Weights of a small GPT-style language model, trained from scratch on English Wikipedia.
Training: a variant of SOAP for these matrices, 419M tokens, 3200 steps.
Each number is 500 + 50 x the weight over its row's rms, rounded and kept within 0 to 999. Layers, rows and columns count from 0. Numbers have three digits each. The size before them is the row's rms in percent of the matrix's.

# layer 2 MLP up, 1152x224, rms 0.0593, rows 236-298, columns 112-223
099:491479468559603459462487406577468511485487477523506510526528539445564429511516470517464450633486521538506523554421521493493545521443445474392486503468500479594494524525497528583492516478585414434535518640457528449484489522581441611464512483464500501465549464522477439536534602537574469433524554571447471498458473572588532486369526480521
079:564478421447504496487400481507510557575525489586476462427559422540534519511559515457529547448429513557591475508481636442496470456492431471525477516532540509453512421465487509443497530452545537570459504490517475475516554554534443509542521496453386521489451558484471520442566442499584511458568526510531590578589463457506485476529470478415
098:613471562565474553461512538458499429528592549450510528504559484472568515504539485554514495583479512429463512494492540490491611469465458507473586500587474575429455469433542405499409462555429465476489589474553487579540472474497437484548477516505453500510515503433525509521541408490459517506537471404501577589546422499460455461477468444511
077:430502595472578430526665448523574460445487553501545504514455508474496487526505470563476512479555493579535547516506552531578472613577498495529470491460427467523472588527501459441533436490487512534397470500486549528509407480467571556486430524543515558479501448407408532481501469393484458523471534512551491526454519510539420528484517494527
105:502445558536445339518561568433421544492555512506449473525499579454491495538493470462468552463485551510497588488435452585467522597567515500503462512505479529485461503584503514501525406570439493510503395461543535475510428524577432492492485534453514587457554443465515551456570495432431495432426434449523511400513467497521574570455498564533
102:558491514557419566468529534407466526563573596450472547542475460481493526493440501482513463547538551552446506509525503550522469463504474568497478448493489556467374455584512530432394501424528524573423583545468561456505482445550568443493508494624463395430424578525472598448492545533451533498559530412499400576464552459533471525514563483575
108:559512571523496513493639437543543558491457493488551517517467518502476490478490545513602597463392503574469502535508569456596514583585465503404525548523465443556527512557556493516505505492391548440500411433522465445482485457548545562454478479479567573448547451461449496430467545501488544396456574445454605493553470500483563441475493479509
120:576414561523492476499524449499495470587425593472498506548452494543524527458438459447503497614457469526490479495516536511524519527596486430421438499620459545462529536509490577487447444479496454494519595565483472469523611498590467499501481473575341525538461587479531443578589467559507491506438530492425471497451433489526429536490484390569
094:536360506493518539433564455529577502586559542525426495429498516571586447539443551444522512612514417491559486493549488502537530458536488591438479479528447469426459502515472508437465484540501530514531480485375345433513524542547567466427485500527419410452447537531461545496531569483482477563523527512449456594562473461520452457539556500528
105:495420527529502579540539470509433579523455537495510522506535465471499489452430560456580496625446578555443455478534517465505586497513389545508418467511524498400442482505495545513424488492521450469523360499442536569564555524506524561434524483443495475570491525531495461450514294519577407478497449443450547507554487450404517504590515504529
118:517475526519467526482373648442460434506601551517431484569484531474385591560551437566494529491457588471469562477532471436428534571501488551503502503398573505584428499506438541527509576534389581430524500489528456516515440447470462491555465389386564556524542456562536490486497498498484512457456400505446542499533426527470388546501533460533
078:519489533512479555416633506549442476452459519423507571532533580465479527557426529546618519473493473528407539578563466536553403508421547564512477467547455540411488500454510530574465480516384503492503450448497558572644468593477538574576509562499494478461495456483523463462495523445427482509469528484542491448469464424461446526538562509576
097:502516424503565524529576449542554449535531621498577491393462520433538457538421516479514457533510469472513397509549583521509392524474556576461456508460473561499550409464545482538464605439494518552428523457559467481523489509550473506534543520512551548498558604518510473448521442528431504632549520518519460523528515504533472437502564477510
115:449501537463486536518456618496393436544424529571434546446428511524529457546477535550532529419559428514552526558473549423494500453487458556475614527471446578372465459549530455546445531468464485537480422443568552529498584470549455568483557445480517516598540478503571388477498444515442488433494531474475532498494546562563490531480575461435
112:533568487508566519481465557520486452506472449436460458533516471487604397568483489473423603572496480446544512405504502510557513483381436543480476574547535476421505542537550557526492525514488440558527539498499499425474442489472484475472512520584497441475525449541408473458433477517529576515492502431502533463451567500465510505468498590483
148:487532495553515493505538479478462472603552518457478532584436444518476498422494524443526464433515530421616548513465428575510398540512564531498513447490520489602512549506512483426460565486596424563545484479463518530483524468550538485453523617422549487613542595533440528467464485535430499503464438521467532548549530516498457405472460489502
095:518522555465491442446516506427446449555540535469451471478557470619515517558568469499467448500500479516507465476556457429427523551455528615509378536481487464505477547501497466484517501511541493511471572479533411460436436527557511575525509485447529507573537466544527522468570473425523467485455496591481372454449521441535441481540584540521
103:577449539474445526518475414486395499472452509521480532503459482561484521611550375576467548555424574483529513468537526544439522574530523486530535504472540497473515480488523606469497488441416512479575468429574414543533419496544500535615467504462526597519566400445477526505602488467491401493424543534457575431515498406506500459475566418533
118:591496428452545533530502460457479525584510535474379536449480624483431611516571438505504545422563491524500490571466473524520438505512567442535489505470451578479531530490576484595482563486523460457430498401480551411541529564545519510420564442467444567507414501490388484468452464494530582493507500539527444577523561506486476427494432518483
109:485477455478506509502363562490447477505537390398510515486437558453476521501432504590566457549478525557576507495566499489442508486425518526558438479420529503469498468486524488578519518382570452495566491524479400516519486449477503489577532569500602533532537535485501629528603517569556599457538474491513419418464479501504408452391473518551
069:570630498465469478475560441516497429540555553609544519394480558497481578477497386527621524539472453513615460540578405494542570520476439485368487590538520477570545462606521512546552533483499408442469487452529473545479488545459479493594489483598551554483560459535504477523447519509515465448486507462531624416498517443548371433488510580468
091:539497567453467466496484552558505418499569550506516519638551603519536550521433502459471553504471579460359577513517553481553539447591514552547493490451461435492464426475484649511438432454442429446506380413504396614452495385536515531486550491462505445474538479560508458523553445499464486480524542508543481429518555497471641585490471442502
086:497454515495577592417672517513465495537529512466430522487508550597375434456531462475464539413546454535556488531571410472586483546511444584454567441536454488526521581498523473560492497562505459513492521424510513553499559443490526496512520535578514400555414476477523553490507468496404479584460537496482458582438498479491446468551536487564
118:455477510445474578539453471478529542493527447414513500419536574574533524533426452553473560569478472444485495467525425465449510461463528500571536481473384484496428471540469491504573576443527460528561544447566480400496485460518443487496493506482474466518538610522531492522448491517494668520430499586462628477511532401486507477511420409484
096:498505454550379497470527488469572513555443396526487504510465487453495537557454617545391448475479485502553486499420628457458482494432555551506492481396449554534399490520472553468480465498528550528479586536501474474469561526519537496528532421423453551542499562402561437454494524585537512583573508529506492532479413550518416445460503545531
106:489535582452563519448565462414527523519496513509465482492486472499451470407430517496477454497546503450491588559506533522547531468568447568519529483484478503449485510559512419448517438526540380555547489496510476529530384355552510489485530527576500466548559525479500564466527461464509486506493483383513424549495456508527436439413467483499
113:594568529549543520563530428609567541590500453488444484466367484454498537496433496460501492388361433368471492489439500484505490423563467509445543503527470510519510605509488512430478462492546504514496497471486486470554432509502539447511509509564620522501484471524474509476444568503494513569501476531442523506509514484468464492450405400581
080:488517449445606618502508447466444451488467477431480489489521487479496455522482480547549473531592436510493467506514493434519407589471391566514568469586414442494437478642460454553449426564549460554480496505541496532479509456583482561440578461509457463566503441475526544404461415520463503514516469463494533529463556526351526528484614478475
122:464497456484497595540521509512544505528597548540527479587451470499409498424465522424561496537489502453468523468494519532507582567497482515496405535482594493606502437433414590514501533535450536463494428516525546525503481533515519579503556417482532461379429488553426426421466480468522520465451493526475390523456519434493544472455437504504
125:490457394558540567472416549553498550488528525381532560405392511452499499555520539450506546457557426528527502457415528446492595474531421436475505452536403501499553497470537514436442532446466531488485578614460501478554482490452593499442611446551459557512524480524498480549521453500528573512520528427551466536516481541509480507564425565587
102:553409504477417518452502555512470396476460510502565493568518523433443578521465371459435522525484497427544524459481459422514506578517526500450512504456538538556486476495499574495507501498444490413488378485507473584470488537488509594522497428400528514524539501476619460493592490473505439495465572554435526428437522535456565483434549525527
093:481492567556460382452429536399507550490501427461551556484456573479420551464496442516491490502469504515497556482535459516521491577515550497517488439473441456533425575457542548552573480508474462462422465511558451520513457478530512497545479462465488562477488393501462523535479527456475469398436405521492450403442493442480407535529494535607
076:514569476494517517485631452412483469474500586555446517423489423489556580523561494519503432469524446480492493522395508420578498482458448565551583491635442539527460536546475479420462512486510514397404572494522548486468542520471483516566451521487432573458426520484509519534497533491448564517463488490562500593551466490458456428506546518422
089:593526487582572507565520476483544512381510525467473620496413475420428432479557512462481496597451551506537524465546572439508460496526460514433529524526490457535504540508504566563457412470418497492616529573416529488482538476550405491585483538471531430436490559508472536446463483539593484540556550574558513501535525359480522455447499461493
107:465375480508470543459504537498507544408601421444458469561475449571491535459484532538522611514497476534544566484408476532478624418461527529457399507548511509541408511552497436443441449553534482526486495440497469468519552491550483420544496437488396561485589516569545450463536510479504509433522469520533521443522486497404524479424525525571
126:489480472475530511533570484409510479546476522409419610499435459528541497503464510396538496499505389506523481543469479494450480555455561585475466526444414481537427388561374546526538519524529445557487592420556542547438597469515516437505446497520584446509516486579516619569459525576473483521566534485525437557461460488446517549540478484529
096:700511533567451444468555587540490496499542591559501440623457563437510530539496404540528508543462483589527527493580509453529507458511530537513457399531574462471493524545499565504494526509518436440451429533446511525575508471482555483553493444462459419590464455527421571506476400468526482482471487493445524510433459560492464495500554476500
102:537508490478495536478522459462479500386500474455480605469549550510544447554407394498562442498456518462626478538445517521558402468525511420540405509510481413478466604466506456468420493509494558478551501460507557470438515484531552457585574471525537529544547512570510469565603458482455545432527586499589439492564485499529491433478490477448
110:504493420471457555399504409507490526550471443475545497497481446431573522475454505528505431563384438409488463421559460510441521516523505519502538559520482583527498469515491553547491519535514510496431465524592482509448518493516568495481526518582431531507505599587435461602553464509620460503584456479479490520432547468470347452477595461436
129:539452523552390413539595468486451515458459485479555498530564514533357468479467485558558587486510489487522477629485581475562562445529545464524502472602452434567491460503547501607480553569488511454446517630528614508496461457488529541505451435496562617510506534423539497516507469517494443524477539446517550483527517404498566546456470464563
098:520519560511488524505461554516521557504473532501571368501502501396425560523546521578482435494507536501535535528471520520439481421452545493561445520477522547363486470510416495525572445561453570511491410456582474451489448470533569536479410529389556489463498523462527467446545551520545513472560509439487471441513456466526512525576544500596
093:476389565424473466492571477498490475572363501531583491584436457522440549518477489525464477473588506512448499536469481539526500449560465519538499506363434515434425497536451565588553463509394484476509432446492511433488476482527491572539506519434551558396558460522580493455552499576466512535524592455430443459541498539432559494570497543570
094:556445542520495545526451505518390489489519578488434540479510541371474502539450467541425509538552454483557535531493502515481562502412503458441493521567440465382550528507433516514522508405584433517503516501461472523590474540524519576502544561545496527547559478544497353479510443367509527552543585514449517472536425526485527539553430440489
090:515562393549530501448544425512510480418478499525511427499519463465425612503490552431510464510492531533563570475512461522508628522438525506410546537436506583441618528437511448537480487574520488572544483478539431509455405476529457480559501564481524514540561570451470449440504504454575517470491624501489538605491491521530394477552487551538
130:540496480597496459454559560439450497434613550551498490457512504525487459587530600555487442510482479519499462531526489407453501492480501486536416519526541450475494503504514501449485586530542513619523529546486489480429552496512465456542561533535529418471451545538383548545473427578520485544615500471466462542498431383540509506450470448477
132:449505561485444508513513486510406468470574493559572519443514489458485527513499434546486482462549467399439516512533497478553463543547412519553475533471512522508474601514478420472551545459521507555500532446592512479527490454544424480478415537501478479543464504456449512535578484551477663504543409555522533513465568435559567476522476574539
096:515447555502455412439482466510559532513351462485536487543517487460458456463489388462598514507470517435470496505600510516448497482455529493438456502480591476543511470457513518491568460495605516567410510430510478512436442460520579557455509528518578470460526560580557558505516497383460565510482514412455545451435493590453534435381500516434
085:568417548455472460521561528486484431525367427516501451499522521542432460500522510443518498548601479477513550530553419568508484446544485541461515450568551506514494550639537497486500516500473463490465524515429412474545364407462435489476536462472471486556538497415570529494436508388459476523479471454447609458472532455452489483497400509526
091:503400499476494467545569596560409439466427508563465514511515509411449488508537510509525533683481579604503515507502473425452582538467463507427484537473480515468539504558556457421528541405495505460506428477404533660491436517559519517527494450491502449530618506498545460461528433425546434461546567539481491439480487565496470450436519556510
090:533495504506364554432515522541427423518533557463509580562509474476458678561550441446477539577435570529407519563535490465542533548506488586507534502504492500444388530531563497621474418539470470452466581436446387460482457503612503489570426552570418464453496500509543512493533564414404531494500510477517485443454533490498499469532505409533
106:469402497424590431560462580585487474534504591543481474540497485500460479516469512479514496528432530442487565487483546629552609512480512543528484501512555496527428436480470611556422559533545572554474439497585447547581504494430435459414488524464675450440547466471472445501562506548515426551480514452463529536494491481502510511622515499533
092:447447459614385400497526546488362438512541477455485506490493592478480519522450517595539446543402546448471470600499478518507553533460462494577416523408515456511416448470495521531538506552391433561599444525414520410492494426487433631543541551471607486442530464459508500531591488549518493468525502568473503449486447540470453508548625554488
088:511534452553446540411547521519550458560473532543514549423464497474487567632576468531453461533547503436541465466541497553505467517495490590552426488441556397492517480528560511501531549500354495574500540602485496472503509517580470465545420533480466519495502570510561516490495478624439633488466510499523516506529464533489403350472461578561
108:538516529482429505595418437524510454503504486503595482488573496559559540586526517514484543489430520450505487508433493571453499458500508511583474512500500457551517473522439486450510426573512413510528506501515531439492497468507401444542538434609482468463447532410539583464418468593465476426523518474542517556570508499494533509454467425521
117:540397551487486418540504481569477510584512455569450498485555506514511517522543564498389499421438491439617595521517499508530584475601459534504524512499514469457532491470540434408451488492538496467474422474465442723499534521509412540527605484515464509563472503473579484398436430440482457584578556406485449490504482448526531425437449474432
090:410608544473507452517556520477512449414474433491488472472423517513438485468516509486502457552481469505507498504513529527537537592522502514511562474538455532505526532534510412489520410563423456443420495445491428536541436516507556498568481540562469503537555424456435497512515542423581477515506531538550433413515490521480482500453550465490
084:505530465446630500389583518531574409506475468443464498578469475458481445513525540519491494542533473410443480462489542466554513544489421605490565508491517485470487488556544479601507390563488481431459509485462431505525512429492616500536618511573447514523502451455560497474488499467555558494552522441510443425512492490524450445443499557497
126:537587462439523530527463430544556532473519467514496574397452512530549454537618518519506539483552437562465414471507539550519488436414479482519610435565429512516542460448503419415523538479551447587489657563494562382449628551511465471449526538621373554486438511484456526541526450472471528499488585470542568566540495481558487502477507436435
096:446371479575452540484494503535476491456502443445497521639448508575471498503516451534538527567396524495501430442615555560524459481493450528382485543544506454519419451453439583577473498502499514474515452450520583520518519536525560453518497414495522541471499505533444483440558432409449456478431496472490533544468562533467499418547606540533
093:472419472418457490455489463543380502588506501558505494516483424502543450522511456443449453538557479462518452509624384647532558542486455541514545457568485483481503461502556521611500565520540533550558537514476556524562495454430470489432540464527470425535485512525459588519475422438526434589470542518428444588528452455521486474559545520520
074:475564495396476571453615562498522529496544530582466456477490530533523564456577569504465440489448540486410521447461570462536629516486440557513534574497479592469475493484569419474452499544437518528440484458563455526516503531507552499665507546507488472470539434471438517614421440533486532492582565532519421467569483553590504527569505513510
095:497587548476537538541469444484445455466433453468503517512576489451567461519421576493467502501502487376487549547520539507496495495433533467510537457574563610488521541487496566492424496413516439543445560472492487401480444543472491511437499522473490540547479553564591573583508523517546487524532480549456467560616477498566452470478501530542
124:496429506492533437476462472543562576495394532465426514488458558534563474505544506414483569525396555512534538502508561575471600465487536468508494527541622553483560547587506454416513444527546501516521556494568441601536488444468409495506477515424424552540471465487423565419477499571481429462534543463525584477498514518510526437448488371413
# layer 2 MLP down (transposed), 1152x224, rms 0.0296, rows 236-297, columns 112-223
102:488483494464619541426471505549443456455557534624495461476472544462527502478535498506511530447457484451513408538508487599493533512502433489526437482543516580456532492501528509528490493516583463471506634456453515426513498547499446482427658546500529471443496468518421529544544519524469541448529621469433475591543533542533529457480531571504
090:522540500501467484467483480441555479379454519450518603579405501451531576397480457427581460477439464527532484466564494505542477496523497549514494566523451510523549549446477530420533507489547458514457514498455360403462547503536501517550474436475513504605526460562465449519469468458515487469652503515404535553483577474590522478502557539492
096:522561549499564447495498444409467501540497484560580431537534379532522535360483493603539484442465542513548572504514496449461548483561520570487496613483513500459518518384512477426464472498464554568474382494648536547501561490466470517544577484558453505453613426479581491556467525603529485490499486542492492504504470509520482514473475434514
083:478477510516408534593519482500555436524596411534453376551524475481532517474452470513467568455482573514386495511548479514551503480513562421467470488519536384523482521514544406501471513436533514473477500423478496564526489562446534443487482442502516532449490501549576500502435539576504458499357497424525490428481467429394526475467478453439
114:478571411506609475487400499496514539519464481393395604462530484430550484500478534425531564516566512399522497507505447517493562433571495491504480610448422533582605474526463448576452506620597457496474463557456513388528473513519469475491458513439507489479488416552529626485527548496484456471569469527558423544504511483499466406514496543497
089:428412468456521418546399475472470589545475468451509559566379514594483476559423489450467395469549484419563459496516549540599454542487533535521521532452513511423496413484443492626474513452532424459420485503407490463524471501557591505480554444551480464477512448551507508509488532473419499491534504537471467478537535539513593524519482475527
098:639557556523549478531554449548484564438486437464529531426449497460488499515613538500454579467507504515504458469457503521495548512439521451542461470431472504429460452524562499540555600455556498549508566575528460433373525444495546410481534444522548578445396495451505514541459482457494458442463569509455525536483497483562595484453543551486
113:493472541434552492466471481548469557491464624479626539530431483509549427561414565498437462573520466462514503499548524447473407479483416453528494558585582639473532545418543550560522523613436506554516502507489533494449591606514512421504590517476368509533533419543441373489585492526480493522573548510441439560486549507529546498541532419475
094:400493413364557514482539435504537544494529502490520535432472535585506500488517511443410470450477438458469480523516531468487490442521516480517447453495520530448388512426462453471501625490417516473507470401513436381496447495525576493538495494399484528455507491480454478422494519491535452571585536498501592512453527526550441445512488525457
121:486518578503474494526477441518479611465587528517509575477445561415482514510529549465545446593538525565496420427513570505637546513406379516544537522554553469417497531581519443546453494544512460462436413503500463492446556500469547579500536564476445532575501506458410540515502389494597526526469435476593565548586511531543590506534565535494
098:484522459516587465483421430540455443514570460438556452492480472486531548427548484429512513474548458533438520452504467492503565456493484542541440455414465588530465517484339536504559571484460415463492589568511455509537488476524483502444535528504487542437457363506469452492506512495482575349552511514461555629571450439600378533535527564530
075:488462508507338588546503447493542444493554504568449446498527457449452518524422465583438575503439623549537546492508448499526498461551559457489485493522488390526550498510604426513501459517524617459464504544491610661556544551478512535542461515589512556497463564516577472545444572575465446529352464381601436378476475485445568496487465523433
073:540503478464593349500487518555569427487552421454579512498457481435486533521513526465558441524530515477517483493499600566562411525513422496482446563434465537532564556519534492465527488478481464549424445536535308425401487455582405460559555524431458520501504528463396515415577533525550517509491548606524462612501519398559507487532504450541
099:508578498526564416541427538525577452351459475403595546455450537534512503463438533483526503510491428515501480440441494406460573483609459542484402597510523563509445467569502572553512523475489412553512498461511450450534546454500540594508473512429525460521436536435517488563514458572532513533590575552508580493507537449582563461576626463539
104:438552528477606530449540482503540593512460416449430407530482512478463489514546513495474552553577413481538489405388464485436545477516439477548460510473510549487417600542422520505544522516484348519518500397579436437444483486512582445585530540508429459417551535546415529511543479516435590516558521577485500550438535511478476439619505492483
144:431527500548460529462518465477492537519474537545527585527518450499451459519545574418503458464520458391598421462516542542470488483493426535577506462438551458446502551514524561477469488518582424545487480535450482487507481483508543554530470543436447532421539515481494517522461597467507330509537480540515653478542564445552436468578470516481
093:502486575436491446436486443543466452502565504431486446512464502440582457344536472467490479519529552473404478586462535534564534512496598452522470415526487462572438550544437499412582458430539594541492532555503418597565561521497519530556495459510490495488510537482480471420468518540515472426390518438467685447522557492530464535533512478487
090:525482528527583396472621412532568504519439482500513550506427471499487425402582510448604465544490357480508441494503492471466512503433495540534402537456458568544404583560493389474482453509545431567478498531487391446478549490517556460462596580438473472455462477462464499486446513558498501406635494553523556645488498507662546473491489535477
118:577468423466556453546472529464471532558462552532437523483462576406482513522568430481492587544549496461532485491455449443507497534491516456574523524550465673501529439552563555559458530552485547482463454454422530354476493557576534482504454493367480408459484484498402543487494437406469527499549487524460482585544529518509540435423558521525
100:493538473487612509545443392507535504471550525513515514562464529484513484453492516459590453563479413436495570503426453534560555483533531442586532523471532605484492467477499470478632554536386455556492518554593435476498451510618480525529594537458500416468446496479366582393529494553509538557555498560517554536508504530573466535379531520449
087:491523561495362571508532540552475484494518475474507483495499534503539499450432494550462531436493576534481533513503465490510507546485572525419450466460460444519458495528528451465428445437564529462410549511458510650583461516455479539565457440619582524505468478442570464485479502603500458479358408443515505302523456450370541527518414481463
110:495585487486599541485393396460470494503470417452526537523507527582559489489486590474563514494529439453417508539545533541498505375511436550507559540439457536522457416535461531510362572469509442521552503420540489458478473471447512450434574566432453404509558576491504571460478447514458558518544518531553498561563553457548630468536496539466
085:467518398482506504430587403551466532513488475495485456495529479527471538438510571459539459476426549510537442394428521478516432496453473496496386503518433594528405484443493514493447439383470542485510542545529540527436554512534480453538456465522447580406442444413505520523498536503438475497576453554545563472512412508504486441497504429554
105:526577603557537426456577541500479577483464465394496552566470598533578521505454528456503494450522545474398462445459548475495576573451500578518519434537453540459416563559436522497501542442506492488550489523599473474508517467536521455552550541476456460490546440508365494482505419499458572489612473594490604581492574454511512534613498431511
086:486513545441594507436596527544534396468538437479474530501423482451493482562510558485489544572506477485486501466564536590503532546470464556547451481548475636487503560494485598487502585528523433589530582508565482470463427487531564502474517514440515417609569555501431558470483498382559507475622557544555621504509512592596487496462551487519
102:520556455525528540423527541472495466522547535430529486539590459537542519467448497443548386415475517519491446376453474466501519543423527454507472499595528516579448475475563474497408530399476525436475509453446486495491602565440420515561485579492471443444556481405450567490446519501515391602515511523523471433564531499541540485466448507510
098:489587585541489539487520545635499475509538437471454476432513550545453529465497525524497506414509499411491496498497588530471466554448436493477484531466564520494362515419514559440459570480655438451479470588552522419517509424652538457549477512515546447503553494496526472552518548511557485447483415458525555506443489427540480525624434446575
085:506564517544342583515460511490465519488576470470500471446592582546629590473464540507473507489497559508461506490428536531526583430475570469404491460537487424455486409491621511469433430469514567457406557451514495591541524560409499489535477506525494503479441545444500447588440558557437420461370455444569514469507441491486472531532448477462
119:518593505461600443577524467608462470457511481501512477444533433478487455499495527454567495507509521522371561513449478490611518520386386419498464511446599477527502489472368459529492541550500466529463509582571494446492457458445520564456571453485437469391466473436467486381461510509564526443518588557499496572472568441532497518479501495432
108:463467488511492350470400492498507570497474491533518511531464400494518413597478499529511516492543428555546496530470489475473411507485482505513531555561453598550460549476441539522478559398494481555460455551513551429405496508573573490570527422457481452463537529507419427474492502524520521541531511533544458573486520465613515507561552481601
093:492511517527611590527474455574494550510511465461463541522536436465565433466504524460469458473485452576440447499435482498512518555445465552609484498565410623498477463499390471449500569537516511485448552515490467409438462507485467467501531523424431480460426514471417550480444563443552487447534488590564560588501566557515520398544481401445
093:473474427487607487496485594608465519511499527471470480480546420453546431556607483482502561460534543529414478447449472474550507437465478451494543504511539556491578443539465541584443545552559522385452525530568514454577435479549484432525497563434358419461455452558451499565561489468508482502650625477470537512587508493496496477639468545486
095:483418474516421463460449507536483395551471473465447460554538486447458497478478449566508553526551616482502495473439452512469538514562574456468487555453397447537477538544544470526464472424560506458514459477484520618583440558510472533603384432603525505444537516407536455536475469453492465491409469424525527382443491415499482561473523459524
087:464468386470562415475462504535509559517520454495478493432480487545505445469506492404551489497439445535401522499520549486502550429478452509567542502561607582494400590510508495501484555395414561516526564499640482459408502520470488487496617559469458472479471465595476493474577457439578522563545510472484557600528504469604600474480519506452
107:466533399598526488462505522441584484423569480469493500535475383567528509525526532517557512501513482492428475450404487460419502451458543498464545475463463476559439513445342441407541489533557485536514536464485451356409489434473435450496545515471503539491594457525461470505537471416470473557603531532535559567569494510394539446466574580483
133:494487486494470461483525484571492538438493434423478595508397533572576457531539492416536475484508470487469443528615559542516413473417505531460562479413522530463485438497408524516531521523529422563541567521606419484499494488510538444556499597532607503501466614508488507561490482504538454502546533531579527507450428447488461575624415579539
105:508575451524668472542469502549492593504500553473449500495461476468541462472524471501569478496473486480510447512503468510439557442518517496571437461439507578461530520558504456442499549515474502394428482495511597377411430531453506431545587377403434474516413499467504474512511451525542571499517507470533491596494507455526536455546479507361
100:550505464425554523485525460464516435382449626516473517528467529486545495475389434398498526556423436512518404567521505525508452419385545420560419578570588557514460536397558517492525519586593518504469544591513500491453548465565511494459579450512486580474481543485476532571561497487464505565519610490485511525540553501567452509489449511510
093:480402463477536503504558482485492514509588457454540533547478505541478453492549507505439490502558498479451530515484521500551508400470493527568486594502446603525504508489436469490583592597457467497545561458534380481538535473459632495528478514499442545452492497464460466408509571525489564570560670585601491590550492584507481538534528492411
104:565589486508488524538551531517441610434527518407555429614463528543484480490533569510489502431501417522447455535496566457486531450521396459546444465450558545504493502508520472525492523484509449480452534450561550367523539511509547478456554531536584548416414545557487505500450477410442509520536452599493455588560502515600599484441497503464
095:511584501484606467472507569554469540501530554513513450442479470431517515497520528474449498550500420509524390494488513439464494346434418508572568499532490609406497477467441498501617512579472485495501487534489457411456501531495563477494475518474403506515468522485432574467419484385448470487651415482493484629519477497537484499493549474525
090:439532479566520433491582446511410435477532471546545498410562501391542478436510583473488510530523540523502473566481485431549488350445477542539463534549478564512511489483476494493542463527451531519439466465473396411510516442492514568487456555425569505536439462470502601477458460526576452453478516455604507468464513511558498518374533424419
107:508566482521560415414450534509461605468474533502487457432448458483497445524535518400517490475518442532503475498585454497444541421467534444555512538516558565530467476511475521534494454479561440554630561527522541405497526476446473473562634552377500474487497472536483423545429467533452454488558535545411438508614536562513489509565527465526
093:544543412472542405433436515498495450442430514436548556545578469496516611583430489584566493528546505509459580506485511537502577461514531472493463596464516537541496568492444457484501459569545470468508498570502458460471410482533489456479527452468530461451608547482399493567557563518561507563517580570502647544505577466551509422503508622474
114:433365514512493460427539486434502503408536511437561501543531465518514459437515515436529502596487420546462501484538569455518473515472494433480445520460493562493538529595554499573597479556523487520483488549537559417381527529524511528516551523489446494483618524538434534435536526509485460558553550511487549555379497594533472441362516483498
147:502505534512486530537557499488504538531469530516573539433552453503529491516531500495564606461530538447410510490547495465564554423610498421546549613521490560516551526430606475541577563375472535509545552533563527481510497505473408525525568572469386450561467512529465483523527520503495592470609496478528540569499529488518580505563477567531
108:459576505483459406501531459511526481444523479474432586530476550485469434446469479440551483510476422537493435498490486514475476505442429539527425454438532590550526492496447487514492514498467544576407604571514373361427454431392496538509482516469604524506433546510388568483546447482473584502607566541485505552484567439612510496464506442522
087:484608475505518507530445542418553534458516502510518586512435494490540541410548532476466517540490461559437437428459521450501489465498501440607494503519481516593502424457554464523474525470573528512506585527444545486479424526495467437519502463457654487500495459471402443476523451485502414561557512545508503659465515535554554422474521526411
095:503561508470522519519435455509511461528590494507530502498567496507499536499482490509564406467519428569563525514530448482553513489518481494636400497611525544460455568474401478512566521523580505460442584570523493415492459539482435503467571560428487539429450487429501498482471570547530507492511533512513522572525563478483551489550487492469
077:430582512538579450474491510516537561503429534420521456491451502533479421452478581436544411443546464508598548573485568434494511595489519526497379493479488574568406414491511459488582476457437536483453492524507480536481561470534549586517557459568508516479544498524444512474488417500619549481494455568424501471517475614595579486650526538572
103:501536445468637410440531462534537586443485484501541517477525525390436513446579574483524495500567472480476467523556472437495481491473374627582513520511498592487517527540472510555471540506465374532541526467491340389391541457595600404421552569501513456511514481483512539481525528478443551510642533537427507599535483489502465477550545541488
106:503421427535562587469512473574422411516583456538521440496471547449519433510484587555553474626442456514543481558499485558505510424515469442487414491533454521531600465526522528551544406581445478595504545594548516512483481474519465499381565591429506490445516501486495552485566494508494427415565477519524567531501540476545457466542531493381
105:492530491533422492488589458531572378466405519443495516442488460380541605541479550548565468480541577536639491419480512534522464583490507545488492529499474465481550503503561423469481546507350561530482489499531480563527524512501496533577501535500466480509526454459489547478503524532413459421469444585514546428558496528532483567574490568437
083:478536502415540477487483523486519507516480499449575523494510537469466430428439525484550507518478416504480534559461529539614503467439433557530426479547515576515438564504466537480520499533440487472455461443460449374433564515504627496509544600529584409561529458491436457412495483525505597526562566626498490633427562544571423546504556425520
096:465558572478581545465467463469492505486528506399553511510501578557593519395459499550431425466450456514500502462459536511528606446484473538547478452502540577463398500479488514446414568494499412520579512442517516433439583395463514518470604474429510409509563502389501479483461480476607566455561528524448529590531566516564434514476561492507
089:513538418456407617481424498518473435571539505477449424537523503547591473544416482601534570509483579516474483521504464510510538391563596435435464523501538391469470436442489512513517491473560556531530561562528532561535480595446434547476489503495557556438490558507572447520511496601404445499412460369492507423520485454433579494486427469482
081:493561577568383515506452495594469489478573501466482431499495502571503440476373498586535504409513461542514546522452477592437508466516595463493483454414486436481374466467545451431573450461514523522500514470448641549535386521428470511560459505478496486480513534422511500538475499563415479517373498482563513423453509530429464574555517488481
110:576536494488537395563441566545566560445495525492417493489547509459526470519619523505543492577539410481595475499425497500502453521523401545498515519485490571447469454508390419539554474501502506571478516437539491464530551553505476518535504588501497411477538539586481521470601435397492572454524526615452538560593514507515469538580508523479
088:413480453578553566499426434446480500458585455557445578492485492482420481458435494518524469492545448485458466566478503535510544462527490496548524523555484428493522440548459432500481527576561410512530641470540524412442518482533474493424503486500420571529428443466469517491517540465581570559560554477511565613557504485531552463537465560414
092:524567454397564487398444421509449501489503516459586587459476400452574540427440507500521490406479495482516393432365514530488485462530519473565442542521433620514433503535423479515575513497494463460474640477507473491536478492438552518482492542471545575513443455458464535503541537471548523443558516579513524526551488522529494497462533571496
078:493495544533434524511536428497527458524534514505478468534529554487454501527464483609534576533537604575561547502528486533534498550565569454444517450520433310527505497484556430503451404501540579542440499578470606637548479569479484623530457479631498525468474527454634514518504516541475448542380502411569513385472504447441508562510509512542
091:375571563423485410480528469507443484467556464462546493564528502562496611506467511549484459544496440563555450475502596544509503466516449466480490512511500601525501588450458521503481520575452498548513509608483476457488460500541490443444488597429505522525471412514421517446497498531487505515508561588476506658533519494528489488446505503601